config.yaml
num_attention_heads: 12
intermediate_size: 1024
norm_eps: 1e-05
init_std_down: 0.00337
optimizer: "soap_variant"
learning_rate: 0.00256
schedule: "wsd"
decay_fraction: 0.55
max_seq_len: 1024
Each number is 128 + 24 x the weight over its row's rms, rounded and kept within 0 to 255. Layers, rows and columns count from 0. The size above them is the row's rms in percent of the matrix's.

# layer 8 attention output (transposed), 768x768, rms 0.0945, rows 273-308, columns 288-383
size [105  99 105 103  99 102 107 102 105 104 106  99 103 100 100  99  98 101 101 102 105 102 103  96  99 104 101 105 104 107  99  99 101 103 102  99]
[[151 122 115 128 100 140 159  92 119  97 120 120  92 115 122 113 171 166  96 145 148 105 114 143 127 112 119 168 109 121 132 117 140 100 156 119 136 133 109 110 141 156 187 117 160 128 173 117 139 136 104 141 119 133 120 113 147 128 119 143  99 111 150 174 159 133 124 141 138 114 125 111 158 156 163 124 128 154 148 131 108 126 137 155  90 111 163 120 131 143 123 156 118 101 134 141]
 [111 111 156  90 122 143 165 149 167 155 161 140 149  86 149 122 114 169 166 132  78 135 116 111  91 115 137 148 144 148 173 131 124 156 130 133 135 105 155 138 109 201 137 120 105  99 136 109 136 122  84 129  83 138  91 141 136  96 141 125 146 118  85 135 126 136 102 141 166 116  96 106  98 115 178 140 155  99 176 107  79 192 145 125 117 141 146 129 110  86 129 132 133 179 119 143]
 [115 152 149  72 131 125  90 150 143  90 152 175 133  61 132 128 102 151 142  90 125 143 187 131 114 123 164 119 101 145 144 122 112 115 133 150  96  75 112 198 139 122 108 159 114 113  88 108 129 128 146 186 132 151 128 130 127 140 100 105  94 134  64 158 162 156 142 123  84  91  84 135 172 117 142 183  79 187 120 138 127 117 125 128 105 105 150 150 152 166 136 105 122  64 142 136]
 [129 112 109 133 127 120 139 111 109 114 149 139 120 101 154 112 134 143 105  89 158 149 104  94 127 140 174 108 175 139 113 130 129 124 111 117 150  82 123 144 141 135 141  69 110 142 124 121 145 166 174 102  94 151 105 167 119 159 130 133 132 117 133 110 120 160 118 146 147 121 130 149  97 207  91 127 141 100 160 165 131 149 118  99 154 150 130 201 121 155 131 129 158 175 120 125]
 [126 133 139 163  94 102  85 133  97  99  90 188 118 154 143 131 127 135 135 118 117 149 166  84 138 143 129 130 144 104  97 155 127 154 103  74 116 140 150  91 130 143  95 183 150 123 184 108  99  93 107 134 155 142 103 100 104 129 103 146 120 114 145 103 103 149 104 114 109 122 162  96 105 131 146 121 149 140 128 142 161 141 107 128 117 165 101 141 123 104 147 127 123 113 121 167]
 [100 112 127 151 137 164 118 164 114 141 107 169 100 172  92 107 142 134 127 147  87  88  94 121 128 143 123 187  52 123 138  92 128 134 185 129 119 163 170 130 124 175 129 122 172 122 127 126 141 107 164 102 160 124  99 129 136 167 128 107 159 106 137 100  92 103 110  94  88 137 138 123  82  84 101 110 110 147 138 121 132  82 167  77 132 164 119  85 131  78 116 109 137  54 135  76]
 [136  95 119  79 118  84  98 169 124  84 149 120 119 130 142  87 119 141 154 154 114 116 163 137 133 104 166 117 121 158 127 109 141 123  96  92 165 135 108  92 166 137 145 124 147 126 135 107 148  87 162 136 103 101 135 150 106 190 115 119 134 162 121 148 127 128 102 125 131 123 128  89 111 118 136 136 120 131 156 157 112 146 116 172 100 128 135 135  97 155 123 106 140  95 113 130]
 [ 85  72 161 119 157 156 131 103 142 131 198 197 106  68 125 119 103 112  95 153 155 115 179 127 139 117 143 104 134 128 164 161 123 128 134 133 129 152 144 152 165 182 142  88 125 121 136 149 129 106  93 140 156 186 126 102 135 154 152 134 181 155 105 141 112 177 136  83 157 164 136 129 152 135 165 162  83 118 191 128 103 183  90  90 110 136 135 151 130 138 123 131 124 155 122 143]
 [156 128  95 119 119  82 119 101 101 142 168  96 115 113 128 120 101 142 120 104 124 126 128 124 120 123 157 123 116  93 116 161 110 135 152 122 124 134 131 129 129  91 103 113 100 144 146 107 161 104 108 132 128  84 134 131 128  88 128 103 114 135 139  94 162 120 152 121 155 155 134 141  63  39 130 131 144 117 157 150 102 106 134 196 114 127 154 132 127 117 154 155  87 133 135 141]
 [142 126 124 141 162 150 121 103  97  94  98 150 145  94 152 118 101 144 164 166 129 153 147  81  89 118 156 114 126 131 139 164 129 117 178 105 113 154 125 126 127 137 185 127 141 147 112 153 119 145 131 157 127 107 138 168 131 124  84 168 147 137 135 142 171 152 148 122 112  84 130 106 151 114 114  61 159 108 133 132 125 136 108 148 141 122 146 104 148 114 136 110 119 104 156 157]
 [ 83 126 104 119 109 138  99  74  79  74  69 130 133 130 107 114 134 114 129 133 134 139 140 152 158 117 120 122 112 141 128 131  92 131 131 183 137 179  80 105 142  94 116 121 127 168 120 144 165 119 148 136  94 133 121 153 139 118 109 126 132  83 113 137 103 144  91 156 102 112 141 127 173 162  91 143 104 134 118 125  75 150 141 106 118 159 111 118 117 130 100 141 163 188 150 111]
 [126 110  90 128 170  74 143 123 132  91  86 120 140 139 124 159 125 147 121 146 145 130 134 119  52 116 173 106 124 147 109 128  73 134 158 163 147 129 122  97 117 110 129 134 118  83 109 133 154  72 125 146 110 131 136 102 163 160 156 170 159 157 147 122 154 120  73 103 157 102 146 117 118 190 146 174 115 150 123  93 128  78 116 144 121 131 123  90 130 117  82 115 133  83 130 136]
 [132 118 145 172 122 159 187 142 136 109 131 153 142 148 112 120  74 134 123 104 140 120 136 144 132 116 121 114 143 100 142  91 117 106 123 140  81 144  83 149 111 161 120 147 175 110 156 126 137 143 155 126 124 138 153 158 134 154 102 103 141 101 128 120 116 106 121 145 124  75 110  87 148 126 120 128 120 185  89 100 116 121 144 135 155 153 173 106 182 163 164  99 102  92 155 144]
 [126 171 145 151 155 124 125 126 141 137 136 112 150 119 119  76 122 120 119 124  70 123 135 150  90 130 136 117 154 170 119 151  96 148 157 145 125  96 139 104 122 123 140 136 140 125 142 152 138  75 144 127 144 119 108 180 154 140 155  86 127 153 102 156 127 133 105 154 163 153 135 162 146 103 166 118 130 140 178 129 127 157 100  95 129 101 123 162 115 155 151 116 137  93 130 173]
 [133 133 111 110 103 182 143 149 107 129  63 117 148 155 154 113 124 142 138 157 138 144 129 143  93 165 129 146 127 136 128 102 115 169 133 122 124 103 100 153 127 124 144  95 157 122 152 162 167  66 136 121 111 105 110 161  84 173 106 123 111 169 108  77 105 108 137  85 173 167 140 115 123 139 115 160 140 116 148 110 142 141 130 151 144 117 123 119 138 157 102 114 124 149 117  76]
 [174 181 128 110  98 107 144 121 114 146  25 122 135 124 123 152 141 101  71 179  98 130 145 105 111 146 119 154 139 145  82  89 149 110  72 126 125 138 138 131 136 161 106 126 140 114 119 108 125 126 147 120 108 143 132 150 132 137 150 115 110 129 135 131 119 104 116 112 131 143 118 124 128 120 148 148 104 107 139 102 120 101 123  96 134 134  86 127 125 120 118 139  58 150 141  96]
 [123 112 170  82 158 120 128 104 114 127 125 106 121 140 157 110 101 159 107 128  98 144 106 123 123 113 132 139 105 110 146 126 104 121  88 180 145 117 120 152 131 147 108 142 158 178 129 158 138  98 129 100 146 173 120 104 116 153  74  99 157 101 156 139 105  98 107 111 116  95 106 118 167 115  96 130 130 113  97 114 128  99 151 146 125  79 147 137 120 137 139 101 104 163 111 106]
 [123 113 131 139 117 191  99 170 135 131 209 163 115 133 160  86 141 142 143 104  96 147 129 126 135 115 121 114 135 114 124 138 103 132 114 139 131 162 130 117 145 111 134 149 189  84  89 146 118 148 116 106  92  65  79 193 129 120 106 132 113 147 136 103 190  94 165 131 146 141 134 138 145 106 117 135 127 173  95 131 112  96 143 193 105 151 104 145 144 101 128 173 128  81 129 129]
 [156 103 112 119 100 147 114 138 117 128  78 121 135 132 123 118  99 198  88 191  94 149 105 135 138 143 169 124 127 120 155  72 129 165 144 128 125 134 117 129 124 139 155 111 127 183 169 109 143 130 113 100 122 140 140 143 149 123 112  84 150 116 151 154 144 117 192 158 144 146  74  86 121 109 160 158 113 141 134 145 115  93 174 121 109 130 156 156 150 133 122 140 121 142 115  87]
 [111 133 138 111 133  92 155 124 127 134 129 160 130 122 166 124 127 127 147 110 132 140  93 134 115 109 152 141 161 141 108 146 187 108  75 157 124 109 118 126 133 123  99 113 141 152 177 124 154 116 114 137 122  69 124  86 123 132  96 139 119 144 163 127 138 136  91  67 148 100 124 106 165 128 120 105 134 122 142 134 114 156 115 153 153 133 148 110 108 134 106 135  58 133  86  83]
 [119  91  96 126 159 123 117 154 135 188  11 119 170 134 108 120 137  90 163  88 111 125 138 123 121 121 148 120 150 146 121 100 136 133 168 108 113 149 136 141 113 157 140 137 124 136 115 129 115 120 140 159 173 136 142 112 116  74 102 122 144 112 192 139 159 119 146 198 159 121 147 123 106 104 114  78  99 151 179 110 163 121 128  82 135 112  97 121  87 136 117  86 148 143 148 125]
 [145 111 152 167 112 118 128 128 149 175 140 114 136 150 118 172 100 137 169 136 148 161 118 113 188 134  99 144 123 102 158 144 146 158 120  91 158 108 145 137 115 108  97 116 144 159 110  91 110 141 141 148 115 111 189 109 120  87  96 139 116 112 141 143 102 142 151 153 138 173 150 146 129  92 147 110 135 167 144 103 127 161 114 144 120  89 130 121 106 137 115 155 109 110 104 107]
 [ 78 150  97 118 126 137 120 114 164 133  68 125 117 165 126 164  93  93  99 100 104 122 149 100 115 151 150 124 146 101 151  82 143 128 141 146 141 122 123 125 118 125 150 142 126 103  85 144 119 144 141 134 120 167 121 105 121 130  98 125 103  89 132 139 155 139 114 157 107 111 130 167 118 119 100 154 129  99  92 108 121 148 157 146 136 128 114  71 163 134  87 125 136 101 130 129]
 [144  63 101 101 133 160 157 125 130 111 138 153 124 131 129 154 105 100 155 122 153 153 155 151 123 114 118 134 119 121 104 123 138 120 144 143 105 114 135 100  99 114 116 120 117 152 121 146 143 174  89 129 151 129 123 142 152 149 114 131 119 144 161 100 154 121 122 119 147 127 139 140 147 130 180 107 109 104 106 118 128 125 151 105  88 116 169 148 178 129 113 120 101  96 158 107]
 [145  97 136 113 194 138 125 162 124 121 162 126 164 132 130 123 150 157  95  99 128 168 128 107 101  91 155 147 107 147 176 149 148 114 131  98 127 102 154 120  93 127 116 124 184 128 123 115 115 138  93 125 135 133 132 105 128 113 170  98  86  95 140 104 130 142 108 134 139 133 139 102 151 112 125 100 155 154 138 142 108 139 100 161 112 103 123 112  88 180 125 147  93 139 113 149]
 [131 128 124 129 148 132 122 168 140 111 110 120 172 120 129 191 160 163 117 128  93 134 169 123 121 127 151 133 125 127 151 121 129 115 162 103 138 140 110 131 108 140 129  88 145 118 169 108 105 102 100 136 157 129 119 100 120 131 100 127 143 109 196 177 147 106 170 165 138 101  99 121 128 107 161 109 110 109 146  94 134 116 127 114 142 157 129 100 105 117 131 159 147  97 135 111]
 [105 138 119 110 121 130 161 142 124 129 143  69 132 111 136 153 156 138 123 101 122 161 139 166 116 133 136  82 138 108 137 145 120 121 113 150  99 133 150 144  66 111 175 171 142 105 104 141 138 139 126 158 112 136 133 133 146 126 150 131 128 125 128 103 143 111 163 140 131 108 138 131 140 144 158 117 119 135 157 140 144 143 111 128 123 122 133 165  79  98 143 122 132 124 137 117]
 [ 94 154 129 141 121 132 156 133 154 106 152 124 138 124 119  90 109 117 167 128 154 105 119 141 165 193 111 140 128 115  64 106 124 111 131 143  75 150 106  93 184 117 112 151 102 148 158  79 143 134 133 157 133 147 151 139 139 124  82 100 134 134 122 136 103 165 112 143 129 135 151  97 127 128 143 138 103 134 123 147 136 116 124 111 176 105  89 106 147 148 113  73 141 108 128 162]
 [142  92  81 137 107 153 137 141  77 117 109  76 105 134 146 186 119 113 123 178  98 102 103 113  97 115 126  91 131 124 132 136 179 108 150 145 130 141 125 127 141 126  91 103 110 149 104 124  97 142 121 107 125  99 151 133 184 113 139 144 119 152 102  97 175 120 167 147 120 105 142 118 136 100 109 112 123 135  92 171 136 144 140 179 108  88 156 153 137 120 126 120 119 172 106 141]
 [164 114 161  96 155 132 136 113 126 104  96  90 160 141 138 158 184 106 134 161 144 158 110 125 146 104 137 102 107 124 133 159 143  82 124 145 135 134 111 151 176 105 130 114 118 129 124 108  92 119 103 109 159 146 116 163 120 141 140  85 126 166 109 108 114 135 155 122  99 118 145 106 100 105  72 140 124 136 121 105 157 118 125 114 103 138 138 106 116 117 142  87 138 195  87 127]
 [ 80  72 171 102  97 136 148 121 133 120  79 141 105 162  93 136  80 182 152 138 113 111 121 137 145 136 107 132 124  86 121 106 138  96 100  75  99 119 134 116 115 112 149 125 141 155 105 157 114 110 109  63 101 116 137 125 110 113 164 138 114 144 119 149  93 135 146 140 113 142  97 127 139 127 124 144 145 146 180 147  99 123 134  99 129 103 161 121 114 154  98 138 118 124 124 171]
 [155  96 130 145 129 124 122 157 135 100  46 107 146 133 121 144 108 112 136 149 148 105 109 145 137  97 113 128 107  94 112 101 130 169 109 106 141 134 128 112 120 111 120 123 103  82 159 111  90 163 113  75 146 149  97 156 158 137 120 128 121 124 107 124 106 121 157 151 115  91 140 139  79 114 151 113 128 132 162 149 142 140 114 132 156 170 134 201 144 122 172 111 130 134 125 128]
 [159 113 115 144  59 142 156 135 135 109 108 136 165 139 107 133 141 130 116 126 155 137  86 136 108 110 118 107  87 145 112  89 106  86 144  91 111 150 138 149  92  98 134 144 106 130 104 118  99 137 119 119 140 118 117 121 104 140 114 132 112 112 114 123 144 133 119 111 119 159 185 130 144 102 138 181 143 125 136 157 141  89 117 122 136  97 149 108 134 154  83 143 151 133 102 136]
 [109 117 108 113  89 118  93  84 144  97 153 154 144 121 168 150 154 149 128 122 114 174 125 105  89 130 121  94 134 127 120 113 133 116 149 158 134 101 154 163  75 103 123 117 118  88 139 157 129 153 123 102 158 146 114 142 147 124 110 145 125 129 110 114 118 106 185 128 122 113 147 125 114 133 139 125 153 146 109 101 134 100 154 133  96 124  89 157 137 157  86 148 148  71 161 140]
 [162  96 164 168 150 142 167 150 108 137 119 113 147 135 141 150 139 151 131 137 119 147 105 127 148 125 151 131 188 141 155 124 104 120 147 144 132 130 109 113 155 136 151  84 125 106 116 123 104 104 168 127 137 116 128 127 144 117 152 106 147 102 135 179 142 129 127 134  75 127  96 128 102 136 172  94 146 114 154 120 162 169 112 101  82 135 135 138 106  96 101 104 107 151 121 132]
 [128 146 113 138 127 109 145  93 117  85 146 112 154 140 113 152 129 103 154 158 139 145 153 180 128 116 133 106 144  97 151 118 166 118 140 127 151 129 158 115 144 151 134 113 143 102 124 119 138 124 111 124 117 128 113 124 108 130  89 137 102 106 122 124 158 101 111 114 107  93  95 112 147 120 127 136 149 100 164 123 124 186 117 109 154 123 131 128 153 118 144 163 138 138 112 113]]
# layer 8 attention value, 768x768, rms 0.103, rows 274-309, columns 288-383
size [ 99 101 102 100 101 108 100 101 102 101 100  97  97 100 100  99 103 100 102 102 103 102  96 100 102  98 101 100 100  95  96 106 103 100 101 102]
[[ 76 161 125 167 129 110 157 166 117 131 155 102 154 199 171 142 121 121 116 120 104 134  87 103 127 136 111 120 121 170 117 159 108 155 144 111  92 134  93 109 120  86 124 153  70 122 132 129  63 146 170 148 117 113 135 134 175 129 101 147 150 162 140 119 104 202 133  92 145 100 137 114 131 156 128 127 149 128  82 149  77 137 137 104 135 111 169 133  90 143 123  83 142 167 171 108]
 [134 144  92 144 117 127 160 140 127 101 153 137 118 116 135 147 130 123  42 148 101 137 112  72 126 121  85 104 154 141 115 148 150 113  81  92 142 128 116 112  90 141 135 119 156 137 130 114 131  88 134 110 147 150 143 112  99 117 133 141 119 163 101 106 132 155 115 115 181 141 114 140 125  80 125 136 128  94 115 164 147 124 178 178 123 121 105 121 132 111 147 133  99 129 144 100]
 [ 98 121 134 107 136 123 160  79 119 162 130 137 112 148  93 126 130 116 144 149 124 101  95 226 133 107 162 134 127 139 108 119 132 128 134 139  96 146 119 123  77 131 105 145 153  97 126 175  95 118 155 118 143 113 148 159 135 131 139 153 153 142 153 165 166  93 139 107 153 158 116 108  85 154 124 104 109 120 104 120 169 106 163 166 164 106 106 148 166 117 130 160 118 137 102 144]
 [176 108 154 100 106 151 163 125  84 127 173 147  83 163 150 146 157 135 140 122 120 162 102 122 113 117 136 152 143 112 112 133 146  98 153  90 172 145 109 137 138  72 121 131 141 103 113  87  81 173 133 156  85 128 184 113  78  81 119 154 161 112 137 138  51 115 180 113 132 131 121 153 136 162 114 117 127 155  98 145 161 134 148 142  94 142 123 148 138 154 163  91 141 140 118  84]
 [145  90 132 154 114 143 115 149 137 146 157 141 173 122 172 149 125 181 117 109 152 107 136 159 135 146 116 147 117 154 136 126 161 130 161 117 188 116 126 136 134 105 107 123  92  85 169 106 142 140 159 109 116 153 127 146 154 165 108 141 115 154 100 108 112  98 118 161 113 134 147 148 171 108 162 136 125 103 136 109 139 162 102 146 116 102 144 150 138 153 114 179  98 126  96 127]
 [100 121 138 110 108 137 133 125 162 132  67 121 116 131 129 134 132 148 124 126 135  90 107 106  87 134 145  83 147 145  95 136 148 101 146 145 108 101  97 119 138 131 136 130 170 104 117 109 134 111 137 118 178 122 123 117 166 118 139  99 124  97 123 101  89 101 168  96  84  91 110 146 178 129 117 140 148 121 182 161 144 118 134 139 155 148 170 117 116 120 126 137 146 115 117 126]
 [101 133 127 133 118 122  82 134 129 140 138  76 117 117  93 128 130  95 187 144  77 109 133 124 157 114 115  96 159 104 153 152 135  99 143  79 130  99 107 140 175 109 105 149 142 147 159 119 127 130 152 112 152 121  90 123 119 146 119 109 142 140 149  97 133 123 153 117  99 103 105 147  97 127 120 129 137 119 110  87 170 141 147 189 110  96 156  48  85  92 149 187 113  89  96 141]
 [129 145 132 116 166 140 160 119 159 105 105 133  96 176 126 136 128 107 125 158 179 183  74 105 120  99 137 112  97 128 124 156 107 161 114 136 133 105 166 114 133 113 152 146 101 135 128 127  97 130 130 103 122 130 142 164  98 157 114 117 141 153 108 152 139 106  85 113 131 121 156 175 162 121 100 138  81 130 135 149 129 114 124 153 121 103 102 130 146 133 166 111 136 143 145 155]
 [157 147 128 111 104  99 152  98  95 165 102  72 167 140 112 155 124 130 138 152 105 113 149  86 134 116 120 122 172 100 113 133  92 144 128 160 152 123  90 141  80 136 142 111 160 173 121 154 127 111 106  76 128 119  96 132 131 147 112 109  92 104 161 137 111 142 116 112 123 109 101 151 140 135 124 144 132  91 108  92 125 134 160 142  92 129 119  91 121 119 116 133 119 133 162  79]
 [124 163  98 153  98 125 136 179 133 130 108 154 147 150 122 117 143 108 128 176 143  95 168 116 136 108 133 125 161  77 121 123 128 124  82  73 125 158 127 131 138 114 136 130 104 139 115 107  96 141 142 122 100 141 105 134 104 127  83 127 105 126 126 129 177  96 193 134 132 121  99 146  89 105  86 114 158 143 184 123 126  93 153 137 104 129 172 162 135 118 125 176  86 144 107 102]
 [146 166 118 103 145 165 103 128 103 105 185 108 127 123 184 171 123 133  99 148  87 134 186 126 149 107 149 147 146 118 120  98 156 117 121  89 103 188 138 148 100 157 105 173 128 108 112 133  78 124  86 120  90 221 164 127  95  94 116 103 135 100 120 130 113 154 125 151 146 124 131 177 171 106 144 108 144 134  94 131 139 149 134 148 144 101  81 135 108 157 132 119 127 110 176 131]
 [122 128 134 143 165 152 114 141 142 110 127 145 160 158 119 198 132  86 137 154 180 116 107 110 140 104 179 176 122 114 132 177 120 113 123 113 122 112 165 133 115 110 109 119 122 152 123 188 160 120 116 117 117 154 132 107 114 140 190  87 162 145 122 118 146 119 139  82 134 118 136 153 141 125 127 124 144 102 120 151  69 153 130 135 131 142 148 127 136 144 113  98 148 130 134 130]
 [ 99  90 134 128 137 121 148 144 137 165 152 128 157 145 115 177  83 100 120 120  79 119  93 113  90 164 100 150 177  71 116 139 128 186 129  91 134 151 128 139 149  85 151 134 150 109 102 126 116 148 108  80 104 134 124  93  98 103 126 128 153 129 165  77 159 127 126 135 122 106 119 138 143 154  93  96 137 183 107 103 127 133 138 144  89 168 141 135 142  74 142 134 159 125 140 117]
 [107 125 108 186 160 137 167 184  94 101  90 148  92 142 120 123 156 133 137 127  80 122 157 131 125  81 138 102 140 126 109 124 116 141  96 118 130  72 149 101  92 146  62 110 102 100 154 134 105 156 151 119 101 153 144 109 120 143 117 175 127 102 136 152 132 155 150 129 152 159 156 112 152 151 113 120 153 153 146 101 165 132 180 135 138 160 139 120 105 134 143 136 111 131 121 156]
 [120 115 118 108 158 138 130 143 100 108 124 105 108 179 113 159 137 160 128 145  91 101 132 125 132 118 123 125 105 134  91 123  85 138 158 126 124 100 143 147 123 164 115 167  56 109 171 147 163 152 148 133 161 124  79 131 115 114 119 151  81 175 129  99 170 171 147 148 138 100  78 172 172 112 125 115 142 121 144 126 168 132 162 178 116  99 146 103 133 110 132 147  96 108 158 151]
 [100 115 162 166 110 118 117 101 159 116 184 139 138 108 116 137 149 147 133 135 121 138 160  91 159 128 101 139 153 148 119 142 160  89 141 143 169 147 185 110 140 124 147 102 140 110 144 122 145  91 197 157 121 112 136 144 172 117 120 140 104 150 135 130 152 106 129 165 105 106 111 130 154  94 120 130 152 133 164  88 147 144  68 123 100 145 139 112 114 142  86 162 113  92 182 137]
 [124 112 137 120 117 173 134 115 140 138  65 150 136 126  40 113 149 133 104 133 156  84 136 175 124 135 117 126 111 137  87 125 115 146 108 126 153 119 142 153 173 180 147 104 137 167 149 126 131 110 117 121 137 162 101 151  86 142 203 103 164 131 102 154 123 147 131 125  96 115  90 125 170 155 119 150 117 171 163 124 152 119 142 130 143 121 133 123 128 121 145 130  71 143 122  97]
 [110 124 119 135 129  75 133 169 138  79 198 141 158 135 131 104 123 111 145 122 111 106  82 140 159  74 112 143 125 154 150 101 159 110 168 174 122 128 109 123 132 153 112 187 132 135 129 148  98 119 110 143 140 146 123 118 138 127 120 126 105 145 139 107 105 192 102 124 120 140 169 159 133  91 167 109 113 110 153 140 145 135  71 132 131 136  95 103  94 159 133 158 178  97 126 180]
 [128 115 181 130 123 113 117 162 135 143  80 157 146 153 134 100 128 157  96 119 173 125 112 106  87 108 130 168 115 142 149 139  95 152 144  98 139 131 134 105 173 148 118 137 123 112 117 140  95 121 106 146 137 121 175 115 150 131 149 158 142 137 129 113 178 160 136 113 108 148 104  92 167 115  98 101 144 116  90 101 106  75 148 122 107 154  87 143 161 129 146 109  98 128 165 159]
 [129 146  78 132 149 122 123  83 148 110 141  74 121 119 172 170  93 147 152 121 114 150 135 143 123 161 114 162  91 111 155  91 133 133 125  86 137 128 121 139 146 127 116 144 121 128 148 128 113 138 139 164 108 147 148 152 117 125 120 133 139 128  88 124  76 112  83 129 106 126 129 102 137 165 102 160 111 169 110 143  98 112 103 149  89 127 110 113 117  98 183 120 145 107 152 114]
 [135 124  94  90 142 105 106  89 138 151  70 119 119 115 148 102 134  95 151 114 169 191 140 137  99 138 141 108 149 110 113 153 108 131 133  80 150 101 122  98 142 125 147 115 117 144 126  99 187 100  90 167 150 110 133 105 161 121 121 137 129 179 102 145 154 129 120 110 160 128 139 146 114 139 133 125 157 124 134 150 143 121 117 159 129 139 141 180 139 122  80 116  74 140 144 129]
 [ 94 107 157 135 117 103 112 135 115 146 167 143  94 129 119  90 132 144 125  78  99 127 155 131 143 142 109 139  95 133 133 135  96 128 112 129 143 107 133 129 137 127 142 128 161 113 139 124 117 161 146 170 153 142 105 127 148 112 137 138 123 125 105 112 119 131 146 169 118 163 111 150 208  97 138 137 143 148 102  91 141 105  91 121 164 147  84 154 113 130 120 101 136 142 182 144]
 [125 126 114 146 156  89 110 112 112 144  58  96 118 164 140 109 201 112  73 120 158 142 121 132 140 115 127 144  81  93  96 172  87  92  90 143 140 129  90 105 128 174 117 113 124 101 129 109 122 160 128 119 120 123 121 119 138 132 129 165 133 126 144  76 111  97 167 138 105 133 110 118 116 124 143 100 163 122 141 108 111 138 150 138 165  87 162 118 159 154 113 152 152 128  96  99]
 [106  98 121 124  84 100 122 138 141 135 157 151 110  90 119 122 102  76 132 146 154 160 120 100 127 115 140 147 199 119 112 110  94 106 119 125 132 132 113 134 168 150 138 143 116 103 104 106 132 103 127 161 130 164 162 102 148 150  91  76 157 114  81 113 136 128 119 149  92 149 180 135 136 156  88 108  76 137 111 141 132 113 142 170 130 123 149  97 103 137  90 117 142 160 127 129]
 [123 118 113 136 144  87 151  76 128 149 113 155 151 119 125 124 131 158 125 143  99 137  90 112 136 132 142 121 181 106  98 115 116 107 135 167 158  60 167 163 118 119 105 120 110 136 139 184 112 132 150 121 147  85 130  94 117 148 137 127 146 135 120  89  97 139 120 182  98 164 120 118 137 104 102 136 142 118 102 175 151 114 159 125  99 105 117 136  96 147 145 120 109 188 169  76]
 [169 112 111 143 136 139 117 123 148 107 115 117 111  75 126  93 117 100 110 196  90 148 129  99 106 111  87 111 134  84 119  97  93 143 160 118 117 162 143 142 148 120  67 104 118 154 135 117 130 164 113 105 110  76 154 111 137 180  82 103 137 119 154 129 127 135  98 128 154 123 117 128 139 134 138 124 152 138 137  95 116 168 135 115 158 123 119 115 128 147 145 142 130 157 132 142]
 [111 105 132 147 140 134 132  91 118 139 101 119 125 125 172 146 111 116 167 102 109 155  91 125 115 124  96  85 134 118 158 138 142 133 152 108  88 136 135 143 124  94 121 182 153 134 132 132  95 107 136 143 110 139 111 131 128 112 125 153 113 129  71 100 106 125 154 157  90 130 102 154 114 155  48 105 116 134 133  79 108 116 131 135 113 152 102 121 147 120 122 156  87 139 144  99]
 [129 111 154  83 149 126 101 158 149  82 103 124  79 136 153 110 136  90 155 170 142 146 147 129 120 136 120 141 142 109 101 131 100 133 148 145 146 130  98 123 101 119 127 134 124  92 151 143 118 109 172 117 168 145  95 150 126 149 159  90 136 127 141 163 111 153 132 124 184 138 177 127 124 144 118 124 118 157 143 150 116 139 135 143 132 120 115 131 123 193 157 120 150 133 134 109]
 [135 124 126 146 123 169 168  79 114 125  98  74  91 130  70 102 153 158 112 156 123  99 133 147 138 137 123 158 162 107 153 107 169 131 135 143 128 145 108 111 143 151 104 110 135 109 168 143 133 108 122 140  98 192 103 122 131 118 115 149 113 139 160 177  86 181 111 131 159 144 112 139  96 118  99 104 154 128 144 129 109 154 151 113 121 117 126 132 125 109  91 158 116 157 131 134]
 [118 166 132 102 137 146 108 100 120 114  78 140 131  95 103 141 146 169 105 133 110 132 112 126 114 117 127 146 142 110  82 150 123 162 181 131 115 117 148 141 151 134 130 113  95  75 150 115 154 142 141 162 121 144  41 140 107 141 115 118 118 118 107 116 135 142 138 113 140  76 131 146 136  80 134 164 148 110 136 129 116  74 117  98 102 152 104 108 156 121 112 119 124 100 116 140]
 [ 87 142 118  85 146 142 134 112 148 116 147 113 118 150 146 143  92 112 142  99 118 180  84 116 161 148 125 150 135 169  96 128  96 121 131 136 117  98 125 154 172 159 110 130 111 150 154 127 154 106 130 142  99 155 133 114  94 112 105  97 134 138 119  93 171 151 141  99 115 166 157 134 120 151 116 182 110 165  79 141 126 136 124 135 106 129 153 127 106 145 129 139 121  99 114 131]
 [153 132 132  96 140 129 149 102  93  71 201 139 110 180 163 141 115 106  72 152 136 117 135  92 129  93  88 140 108  94 129 119 136 137 113 135 138 103 116 165  85 170 108 129 146  87 149  84 153 122 115  88 149 161 115 154 119 113 145 124 105 137 164 145 107 116 150 149 137 153 143 141 105 109 124 142 186 113 105 171 165 166 122 141 166 131 144 142 113 135 115 106 124  88 109 174]
 [166 127 135 173 145 176 105 143 111 111 201 149 142 119 139 115 189 153 111 128 145 129 142 138 162 125 160 136 118 126 140 131  88 155  77 108 130 120  99 171 118 171 111 148 139 106 104 146 114 127 150 100 154 131 178 153 112 137 116 121 101 127 115 117 152  84  75 154 126 144  84 153 129 126 112 149 138  73 114 139 160 127 138 145 119  91 155 158 134 101 145 176 160 120 116 167]
 [102  89 123 112 114  89 114 116 149 121 111 126 138 113 143 111 114  95 158 150 143 153 191  58 127 119 109 146 139 149  81 111 110 165 120 118 130 139 131 121 144 110 103  98 155 147  91 129 136 122 119 151 142  79 121 103  39  90 105 140 115 143 137 110 138 128 148 147 148 147 128 114 133  99  85 143 135 151 140 127 159 160 150 176 137 137 159 137 174 132 112 107 152 131 158 156]
 [142 145  82  95 161 132 120 135 104 144 182 131 161 143 127 147 104 102 152 116 134 135 113 118 103 130  99 106 118 162  97  99  76 142 130 138 160 113 120 167 131 145 140 141  79 134 124  93 118 116  97 103 155 103 130 129 115 144 169 162 134 155 114 134 121 122 116 142 112 160 110 121 107 119 109 140 100 113 110 106 148 126 175 127 118 145 123 133 158 125 120 144  94 138 105 111]
 [125 127 138 124 128 115  99 139  97 142 180 116 127 162 143 145  76  74 117 158 135 159 117 131 112 126 136 137 117 100 138  96 100 129 120 136  43 109 104  99 139 120 118 147 158 147  83  70 135 146 151 152 141 150 137 144 113 150 150 144  90 140 153 138  82 123  93 128 114 129 142 109 136 114 107 127 120 112 116 173 129 148 156 183  93 156 128 140 103  98 155 154 136 124 135 164]]